Part of a small language model's weights: biases, 5741 steps.
Each number is 128 + 32 x the weight over its row's rms, rounded and kept within 0 to 255. Layers, rows and columns count from 0. The size above them is the row's rms in percent of the matrix's.

# layer 5 MLP down (transposed), 768x192, rms 0.173, rows 56-80, columns 128-191
size [ 95  93 103  98 101 102  99  97 102  98  93 111 105  95  89 109  94 100 105  93  97  97  95 101 108]
[[141 195 139  95 117 112 113 172  84 113 117 130 104 132 126 151 142 172 120 114  70  86 140  98 243  93  90 124 148 142 140 140 141 152 177 129 155 131 167 113 141 136 147 125  79 107 124 106 128 150  69 149  96  83 141 132  79  98 111 114 144 171  99 140]
 [163 143 123 147 104 125 141 105  90 141 142 114 115 164 153  54 154 163 153 142  95 129 114 127 109  97 112 167 153 132  58 153 134 111 116 168 135  92 136 116 156 138 119 108 119 114 131 168  92  98 133 136  74 167 100 111 171 154  71  49 123 133 155 141]
 [116 117 145 141  94 165 141 121 141 105 172 109  87 171  41 165 115  73  97  42 181 125 145 111  79 134  86 139 101  89 100  82 134 187  86 147 164 157  91 143 157 164 144  81 171 141 146 154 136 120 110 124 112 124 175 130 102  63 141  88 150 148 146 148]
 [159  81 157 115 118 128 145 124 137 148  96  96 137 171 104 118 118 194  54 118 191 149  97  63 154 144 114 159 159 127  82 126 134 151  97 151 134 148 119 193 120 110 188 148 169 149 160 131  95 175 131 168  76 142  99  86 119 163  96 109 171  86 155 108]
 [107 133 155  96 172 126 147 141 130 155 140 161 210 132  98 140 144 116 133 127 151 181 144 136 147 159 186 126  98 122 119 139  99 153 149 109 161 139 141 125 159 164 169  87 112 131 100 139 160 129 127 133 112 184 174 125  71 122 136 111  99 115 131 141]
 [149 100 156 133 185 129  96 107 146  81 107 133  97 166 149 112 167 131 126 152 135 151 171 141 164 131 134 162  93 138 130 130 147 100 123  78 170 105 125 119 157 115 117 143 154 220 208  86 172 133 111 131 102 151 138 151 143 103 114 174  75 138 154  72]
 [130 137 139 147 152 106 108 186 117 180 155 100  55 101 129 174 142 143 102 132 111 144 145 161 144 129 146 104  85 120 116 133 151 225 153  98  78 158 125  97 157 112 157 154  77 162 117 124 150 161 142 107 115  93 152 142 138  98  86  98 112 134  78 119]
 [151 104 138 116 139 158 121 126 142  77 141 130 115 127  83 101 123 181 161 140  91 110 142 112 131 137  36  88 172 126 132 153  84  85  65 103  97 172 175  81 124 133 168 141 109  93 158  84 163 141 138 104 102  87 113 107 107  75 164 156  99 192 158  65]
 [114 138 139 139 150  71  76 136 159 156 144 144  85 158  98 152 174 121 109 197  75  41 156 139 117 117 122  81 204 137 154 155 104 127 131 191  93 121 105 142 122 183 165 143 115  83 171 108 127 179 113 144 165 128 148 195 118 145 116 139 194  95 145 116]
 [153 140 144 172 164 171 120 126 156 109 129 143  68 162 171 154 129 144 126 101 115 110 120 140  73 111 164 181 129 138 180 116 175 115 180  76 116 140 147 142 133 176 115 104 137 142 181 110 148 140 137 146 131 127  71 147 106  66 139  69 126 138 177 105]
 [128 119 168 127 147  84 147 158 124 187  72 152 167 122  79  95 111 148 117 141 103 150 135 120  87  74  65 137 138 139 147 139 168 140 155 109 120 166 137 163 138 157 146 100 120 120 134 134 148  79 122 116  86 122 113 131 133 169  80 158 127 134 170 125]
 [103 155 139 137  66 142 191 121 153 151 139  85 100 123 159  93  81  96 104  90 171  74 126 168 150 150 128 142 137 112  86  83 171 152 164 100 175  62 144 106 147 176 159 107 152 111 133 109 136  64 157 148  90 131 120 148 117  66 118 167 168 148 134 152]
 [111 116 129 119 123  86 118 110 156  67 137 102  74 162 137 117 129  86 125 168 108 161  90 109 129 103  66 164 153 165 152 109 141 161 194  89  75 199 123 151 116 166 131 133 125 104 113 131 156 164 135  77 177  66 119 120 140 157 116  97 137 128 129 110]
 [ 73  99 142 175 152 152  19 132 142 128 155 115 128 143 160 102 109 149 136 141 164 145  73 121  73  84 174 130 146  82 103  93 130 146 175 100 167 115 170  92 119  98  76 115  84 183 213 141 141 114 147 113 169 171 129 125  99 150  90 101 209 148 146 139]
 [ 91 158 126 100 158 103  74 114 126  85 134 128 198  93  94 123  91  78 141 157  96 156 188  99 144 109 108 154 178 115  75  48  97 108 119 108 141 172 106 105  91 104 101 137 161  90  30  82 132 118 121 145 116  89 132 139  81 167 114 166 160  97 171 116]
 [136  78 110 186  99  52  90  82 138 142 133  93  83 123 127 111 106 117 161 103 121 153 125 112  73 100 151  71 126 117 133 140 225 105 118 117  87 149  87 125 160 129  84 121 101 118 165 161 144 167 119 133 118 125  87 113  65 100 170 112 170 156  76 105]
 [159 183 123 143  76 132  95 111 152 134 170 100 157  59 136 137  92  93 172 102 151  88 132 166 121 144 145  45 181 137 152 113 125 104 107 146  68 134 181  93 120 127  90 117 123 125 151  96 182 170  80  91 158 147 140 131 167 141  65 151 173  85 116 158]
 [101 143 164 172 102 155  98 115 136 107  85 168  71 214 129  91 116 126 114 139 101 143 116 121  98 150 137  53 214 105  60 113  80 105 141 117 136 130 120 130 142 138 133 121 156 115 178 105 133 121 169 128 166  70 156 166 173 113 129 107 132  80 132  72]
 [140 150 142 155 226 147 119 118 150 179 210 107 143 123 127 122 138 119  74 143 103  92  82 125 116 130 123  96 144  94 136  90 124 147 151 173 180 206 118  55 135  95 182  86  86 164 134 163 149 145  77 120 141 168 115  99 142 127 109 123 109 125 134  81]
 [109 153  84 166 150 147 117  26  89  99 115 120 130 147 136 162 115  73 134 123  92 196 165 143  76 154 148 192 184 119 150 155 120 108 125  72 135 124 111 139 124 141 190 102 139  89 149 155 106 144 141  84  85 153 149 111 107 125 119 138 173  96 104 121]
 [111 138 125  80 133  88  80 146 178 101 141  89 104 151 106 145 116  97  84  60 163 110 155 121 113 151 180 131 135 152 140 177 136 174  54 109  92 115 140 138 180  66 146 135  84 127 157  66  90 171 101 207 151 131 205 135 151 136 155  97 198 170 165 133]
 [105 186 105  95 215  89 129 126  90  99  76 138 167 126 126 149 143 168 101 106  53 206 110 125 105 131 124 136 123 137 128 138 101 198 110 133 137 129 125 122 114 114 126 155 189 163 124 173 166 132 129 128 132 147 129 147 113 111 127  79  79  80 191 121]
 [125  64 184 149 134 237 133 132 150 106 121  93 153 148 130 178 137 157 137  79 160 124 119 112 129 142 106 118 156 148 132 101  38 183 158 103 106 132 168 157 101 148 129 149 182 167  99 121  99 127 155  86  62 140 151 164  94 110 168 113 118 117 158 106]
 [189 109 145 140 180  95 159 107 123 108  69 110 124  81 111 158 132  96 167 151 147 139 152 138 163 164 106 177 141  90 101 149 122 146 126  86  97 124 140 166  95 119 134 101 113 163 139  64  84 123 132 103  55 116 161  77  73  87 134 145 159 146 112 144]
 [115  81 125 115 155 128 119 120 113 128  85 129 141 118 126 129 159 104 114 152 113 120 146 112 163 115 180 169 148 103 140  93 187  81  89 112 186 134 151 154  62 135 156 110 146 132 116 176 102 149 160 120 172 109  72 124 112  84  81 172 116  57 123 132]]
# layer 5 MLP up, 768x192, rms 0.13, rows 57-80, columns 128-191
size [ 96 105 102 103 105 103 100  97  92  97 111 110  91  92 102 102 100 102  91 101  98  90 100  99]
[[189 127 119 124 160  90  90 135 103 126 184 130 116  76 138  95  70 168 128  84 125 104 113 119 130 102 147 144  92 101 139 153 102  64 242  67 136 160 195 113  83  92 169 173 133  94 129 149 161 134 150 107 141 160  82  93  97 147 157  89 110  88 106  95]
 [115 145 130 118 146 110 157 176 118 210 141 138 132 131 140 126 158 114 140 165 100  95  81  92 159  86 100 111 155 132 108 159 104 126 158  83 128 196 125 139 170 135  97 111 139 160 137 142 141 132  83  88 104  66 145 167  59 121 182 126 111  85  60 144]
 [113 129  79 139  97 125 136 150 116  95 176 140 140 111 218 145 129 104 185  96 138 166 133 125 120  69 142 113  85  93 168 146 168 166 145 105 139 125 183 114  92 115  99 154 104 110 108 163 142 133 132 174  94  96 121 121 183  77 121  50 105  92  69 150]
 [155 142 155 100 168  95 117  95 111 143 119  50 127 135 150 148 127  95 106 124 162 150 111 154 133 134  90  96 139  86 122 137 102 132  67  86 119 144 161 138  65  77  74 127  82 107 167 125 105 106 136 111  99 133 117 160 122 103 170 107 138 145 126 124]
 [102 105 130 124 104 130 152  91 145 109  99 137 196 147 241 146 109 201 141 112  85  82 124 117  71 204 193 180 113 191 106 122 158  75  78 137 103 134 106 110  63 135 123 109 124  98 126 128 121 121 141 101 118 149 103 124 169 170 138 112 119 102 151 157]
 [145 115 167  81 115 142  95 194 177 113 136 160  73 136  93 157  66 155 112 106 125 176 152 149 145 110  62 112  85 102 121 120 125 104 141 133 159 107 126 165 138 148 112 108 212 168 171  43 113  82  65  97 160 111 135 116 164 107 119 118 111 112  62 145]
 [129 121  73 115 100 160 104 202  80 132 121 102  87 119 147 172 104 114 146 106 161 108 102 114 150 148 163 141 150 148 151  43 161 188 163 133 188 134 119 161 100 176 163 124 142 133 129 115 124 125 116  83 144 129 135 140 142 209 116 105 134 115 112 161]
 [108 146  70  73 132 146 161 137 135  84 218 129 155  88 113  95 137 117 149  19 126 161 114  70 111  86  93 112 119 185 148 118 122 163 118 115 174 147  92 138 165 116  46 149  95 137 149 142 116  90 151 175  91 135  88 142  91 125 122 132 121  85  90 170]
 [ 94 177 181  84 178  33 115 117 142 139  91  85 131 114  75 139 139  82 119 126 124 137 115 124 133 136 120  65  60  61 109 140 184 100 107 180 100  86 118 175  78 149 123 188 141 137 120 164 174 103 112 173 147 112 112 106 118 148 108 187 120 184 133 105]
 [135 117  94 163 168 149 131  44 106  73 132 116 120  94 166 194 153  88 120 169  93 109  83  91 136 127 165 117 132 149 117 111  55 126 167 114  50 182 104  96 116 124 132  92 135 129 167 149 139  83 134 126 111 148 130 112 125 149 166 141 182  98  93 143]
 [127 188 116 109 138 142 158 123 120 125 156 135  94 142  93 156 110 178  57 138 141 135 144 168 149 109 139 104  98  70 118  87 116  98 174 152 145 127 126 139 107 138 113 196  75  98  71 156 147 143 149  54  59 108 125 140 128 136 130 143 143 187 157 125]
 [123 159 120 118 136 102  93 162 137 168  98 106  82  92 107  87 156 106 203  90 165  80  98 180 113 148 114 139  87 124  97 102 143 114 108 171 138 123 178 112 117 181 145 139 115 158 151  93 118  96  75 162  99 142 107  65 139 164 141 158  71 163 129 154]
 [165 133 132  53 148 125 160  82 139 128 124 132 122 103  98 151 161 154 120 138 133 184 148 117 110 167 136  82 173 175 148 147 130 118  88  94 142 119 112 106 180 161 196 129 149 113  83 186 115 126 170 162 148  70 163 138  91 143 173 151 138 112  79 119]
 [136 130 140 158 120 165 111 168 123 105  78  99  71 187 157 110 135 184  84  91 219 137  89 107 137 138 155 143 114 126 163 116 120 146 194 162 130 123 118 136 131 170 184 149  88 152 156 165 121  96 100 149 148 115 151 177 172 109 171  75  51 123  72 117]
 [120 148 146  92 141 100 136 132  90 149 120 148 155  61 161  36 188  78 190 110  88 203 101 117  97 130 152 171 128 122 150 149 176 141 128 166 136 119 105 100  78 190 124 203 102 146 131 135 139 156 134 126  91 112 136 104  99 137 108 163 129 192 102  77]
 [127  81 144  93  91 157 168 105 116 112 113 156  80 145 115 150 114 153 145 146 141 177  84 144 149  85 124 153 122  93 125 114 134 119 135  87 149 168 103  88 158 126 158  70 135 103  72 139 129 163 160  85 151  64 145 139  63 180 138 116 109 162  96 154]
 [195 103 185 127 159 121 130  79 137  98 109 106 150 111 113 157 115 133 149 122 133  69 141 137 131  97 111  92 160 175 117  82 135 184 153  69 110 129 184 124 135 131 134  89 102 137 133 118 136 107 150 131 145 128 145 151 152 113 170 171 101 160 107 108]
 [104 127 197 115 109 114 137 101 131 107 111 129 129  36 134 101  98 167 160 149 115 117 160  39 118 120 151  68  70  94  92 155 182 146 165  84 102 105 163 127 101 105 134  91 160 124  96 101  78  87 175 159 152 110  89 192 131 141 180 193 122 110 155 141]
 [ 55 136 201  84 154  75 115 174 168 138 149 152 189  78 138 139 158 165 207 187 148 160 101  73  69  80 106 122  79  93 121  95 145 140 111  59 118 133 165 126 114 136 129 184 110 123 118  91 185 130 139  88 125 141 141 118 147 109 164 118 156 134 153 122]
 [ 99  79  98 133 174 143 121 128 193 161 143 137  96  90 129 127 187 124 144 167  76 107  65 149 134 139 127 189 167  99 113 149  99 104 106 151  65 102 137 131  71 125 140  98 160 150  74 117 108 148  91 131 131 194 137 143 173 158  79 168 119  97 111 127]
 [126 111 165 129  59 151 171 101 170  97 117 157 111 112  70 121 131 109 125 159  85 138 119 104 203 154  63 115 184 125  97  65 156  70  96  71 188  97 102 111 107 138 177 139 154 153 132 137 164  51 130  77 141 142 204 136  66 161 148 126  93  90 170 141]
 [134 126 100 170  99 124 164 184  86 145 132 111 117 125  84 146 106 143  54 127 123 132 145 176 116  76  89  94 150 173 166 141  96 134  81 118 126 106 129  94 126  66  80 156  94  89 132 124 118 107 129 154 169 133  88  74 158 129  81 163 154 174 124  88]
 [125 150 126 123 128  76 123 147 118  68 120  94 130 102  60  58 127  80 203 116 114 160 155 143 133 144 118 123 128 129  91 108 194 133 162 124 124 159 135 146 103 126 125 130 168 191  98  96 162 172 123 159 133  95 142 145  89 168 132 128 101 114 186 115]
 [115 123 133  97 118 118 144 111  87 157 145 150 164 123 168 126  92 210 125  99 149  92  86 110  59  46 158 126 162 182 108 168 144  94 141 183 136 120 179 122 137 109 115  91 121 145  94  92 146  92 169 157 114 161 121 143 149 111 149 130 144  86  95 120]]